python train.py --norm_eps=1e-05 --init="uniform" --beta2=0.95 --lr_head=0.00885 --decay_fraction=0.732 --dataset="wikipedia_en"
Each number is 128 + 32 x the weight over the matrix's rms, rounded and kept within 0 to 255. Layers, rows and columns count from 0. Numbers have three digits each.

# down: layer 10 MLP down (transposed), 320x192, rms 0.0643, rows 211-215, columns 0-191
# gate: layer 10 MLP gate, 320x192, rms 0.0713, rows 212-216, columns 0-191
# up: layer 10 MLP up, 320x192, rms 0.0663, rows 212-215, columns 0-191
down211:173138143110052158144154115138107131157134081085071165170123137168161133124149131181107141135123147159154112105104150118068118116131129137067079169109148113107144136139055143138101154094107162139123183129162127090173133130131075138079148073106151195130125116183167112067159157085108152082157153145146137124140165108153076160173108115088157065216117129115118101092146100105136091158180097139142076094108115157143156154145095135136112141106128142091168137134097050129129166147133140140114123088123136167096139128103186103170124161152103107103167129101121164156103118143218119102
gate212:146133086134156152123212150133166061102095119160111194105118076164084094103119135167175134127071082142100138144166133163073089102077117174176066087140126128100138146079155187147106120085159176146159137126102095136113115138115115077145194129129111156133124126093125087053157071110141136131119115135164095121113162120122142153156148104157089117142156096128077157123115096156056168197100139101127113119128163139144205147111184077162135131190098174117082095124124095137161136139119118071095108098208145145096135129146127179166130190165150139164110146125054072145154172166115041159
up212:157161134135127201165126091078126109166162123125106172140096074110143101076116146152147109178156126094208109105146112129084131154151120081142181153087132145109062139094057054138139138110152159116170172112086085176148164060137128108141155111089151108120115117165107111144106126203163125124183168139117133141130123144053044128096177095171113168158184125084069157137141162132150077157125110130153147158094105097113108150187113140097081164120106122079119128154091195105100183100146165088110094137072169128138144152156081145156103081139144074080159093097155187121163083144167086120
down212:057151115124155152098129192160155101123110131116070191117074115102068164121097112105079139155057157195108120131140119116099127170181099132179154108083158143147100163083177107152113099127148042187143110110129161057129112135190123089079102173108110161118105211143121162108113114093161152124174117084142126115066109095142132189195162089112128177186182171113104165102124149092127126169148142147099095108109114076157201167129122114088174141133123131083158095090109137175164114086160130153152123120127144118181159178167143129150151152186160101150123119140163172211123119163123151055
gate213:107129173149133168166101087098068084158153129082157131116106128105131064074144166079100123144134129126108144129138128164128112076146088085091106171113111123059108154147090140084099135155175090112096153154090152158117180106079152101118168191189148154068133126151169148138123155181126148101117125108162174127178149103176118147056166130138153132083147084181085119101121170112131118117081159106090120120149163103133105155081167151144144120079126070124135153140138080097174127187096141104083131140063116090122145152086172128126087099134144120158125150130110149189121138119122157118
up213:102141115136118176090157126130117176140125115131102134132143141162078189139092141139164150067088112147142116130177100130143124136184069176161134129155140149098133099145116184172117114099152072106120097068151158123128111136134109114142123122094183146148125129171164098119128108155192098088177149156123128129097143149029113110126153150178163124109073131135162161120120131109149131130126110196124114155174203100204163122151158104129146153137097177159139120137193149199128141152150114122135051096102165147103145129101129144131177127167074077152120157104125092121122126145088092118
down213:088116140095150185141113105115152144141154082174101089172108158145135077128089118124142143119108187111174124120095088067130097139099090116171174116148072152154135116145071048099092186125128182122130125123095117080100116108117164075124139176130099132155168132110079125144084125108161139135075159136112178188174152154126106124118187176100121120130140120148109108100129166154179152137111066135120147155090136139174119125109105156087144170154094186152090112094200124120134151113078122094141101070078112136164068111169119162053113117143078101107138125184144134166156128119096134202
gate214:117104136054132128136153120126116076112081130098133166125145188101146111178082107126154159110146138134127164120129086126086107136151067149148162158098098104138126139136112118074119109133165067153093129159125096122144162088168124121137155150158141132175076182188087120107170151101169121137127200085195129174099110080122157168139114150160169107098113163131117190138113124153112096129092149137203069080136175156165126116136092110161160124162123099186125160108082099111124126131119134121092157168092167152138124149158117172162133099041108048113126120154109195143104096102128122147
up214:151170159142133163132125135100110161099140158115188204130154096122174094182105156170172122066157162171083137133047094122078154151102158142104117067177081107080135117076185124059095126104126086116155145130071171138120120129124157163128105112115090170105155145142169143111187117138160108141097163133139187136048135121049164145133116154119114112153105204173163185144118146106184146103131139141122069124135149146064155067122156135050062167116137067113094114186109167147161153106121111142132074138165075143150107144085093180139144069117105090069147162129113147152123112072092129115
down214:158163121126137168127147158093117119136125117128255184077107088132129099205134093132115164158136116132087063153101133185159118184125037119150118126125170059135128154139138156087118166125181145159165168153152142166134106067151145139149170142185121095179126123124148125089161105163158157105144103110133143138126118085123163156065098167092109093107133154114110074156154176124174098096129150176163143085143178160111159186171080112096078145143115138105216158078154119145117087145177145145134104071138091144181134126120131090098132140122115123197137164125108164167088173132133147112
gate215:109128131122077109150080184088146143085132163125124174126106053102114068054122081130137117202130156153118163106134112103103196180149114091154074157162140102112113157071118126168124135119094132111109133145109087131139140142095123112177141138083145141132154124164109122106162129165096081102125090167097126109112173116154161153122141087177080114163089113072112122125104119121102134106110132049096139137098111175149136101140140197120159115123113160113188116092111113163165086085155087104144140135159175128136148169124144159089118102123125149064123122111129105129176179161128122141
up215:129107091177231121124163131108130147125096133065140142128143109113189171060127147098133134148136111084101155060156086153090159130146107103149135147098135172185127164110139074124156101114148116156177153091144107174136146116186152113098121138108128115132078146129064147110141177126128127121097130122098174159083096114138078142132159128154095163131069124107060168128123167123102142117142110063091150130151150125091102176159146123085101110078134119083152129145167135092169172137104087116118148073169135097118148138097104161100132095156119087131154097078120129147182104133140099081
down215:131113169093110111131150089088120087131131078193049135092124153127101130167103106128147101086111126159116102166131107158172080079095114091110102083147191144114131060103126141121120106132137131149106130157069106115110153153115108066155120155126180088144085125107127086126110112141173132150084147123153137149126117104156155130179136140120164067112161109174120135186124087147134099124136187129103166153152171077099145059108113111081087142117153122123122180098158118168095123155144097120107123138096132144099132130141099059057089183200134089093131189141139158142091078089103129143
gate216:133069159129147123128158102171132140133162156117153053104122100077132073158062137134154083137114077089114160103160137167159154088157135073169139123121085128065055159114100124102182163201129119185134132105101161161104134104078123126172154222145116106082092065109161122137104153186136138202129105140157206124119133134118127113103160169137128109143098153109133111121166150144116122141082102094138148222143125150121107050172125140158145150122057131176132158104152122054125116138077146118048126154112137125116056065097155134147117073107143097164167072187103149160141127126111117140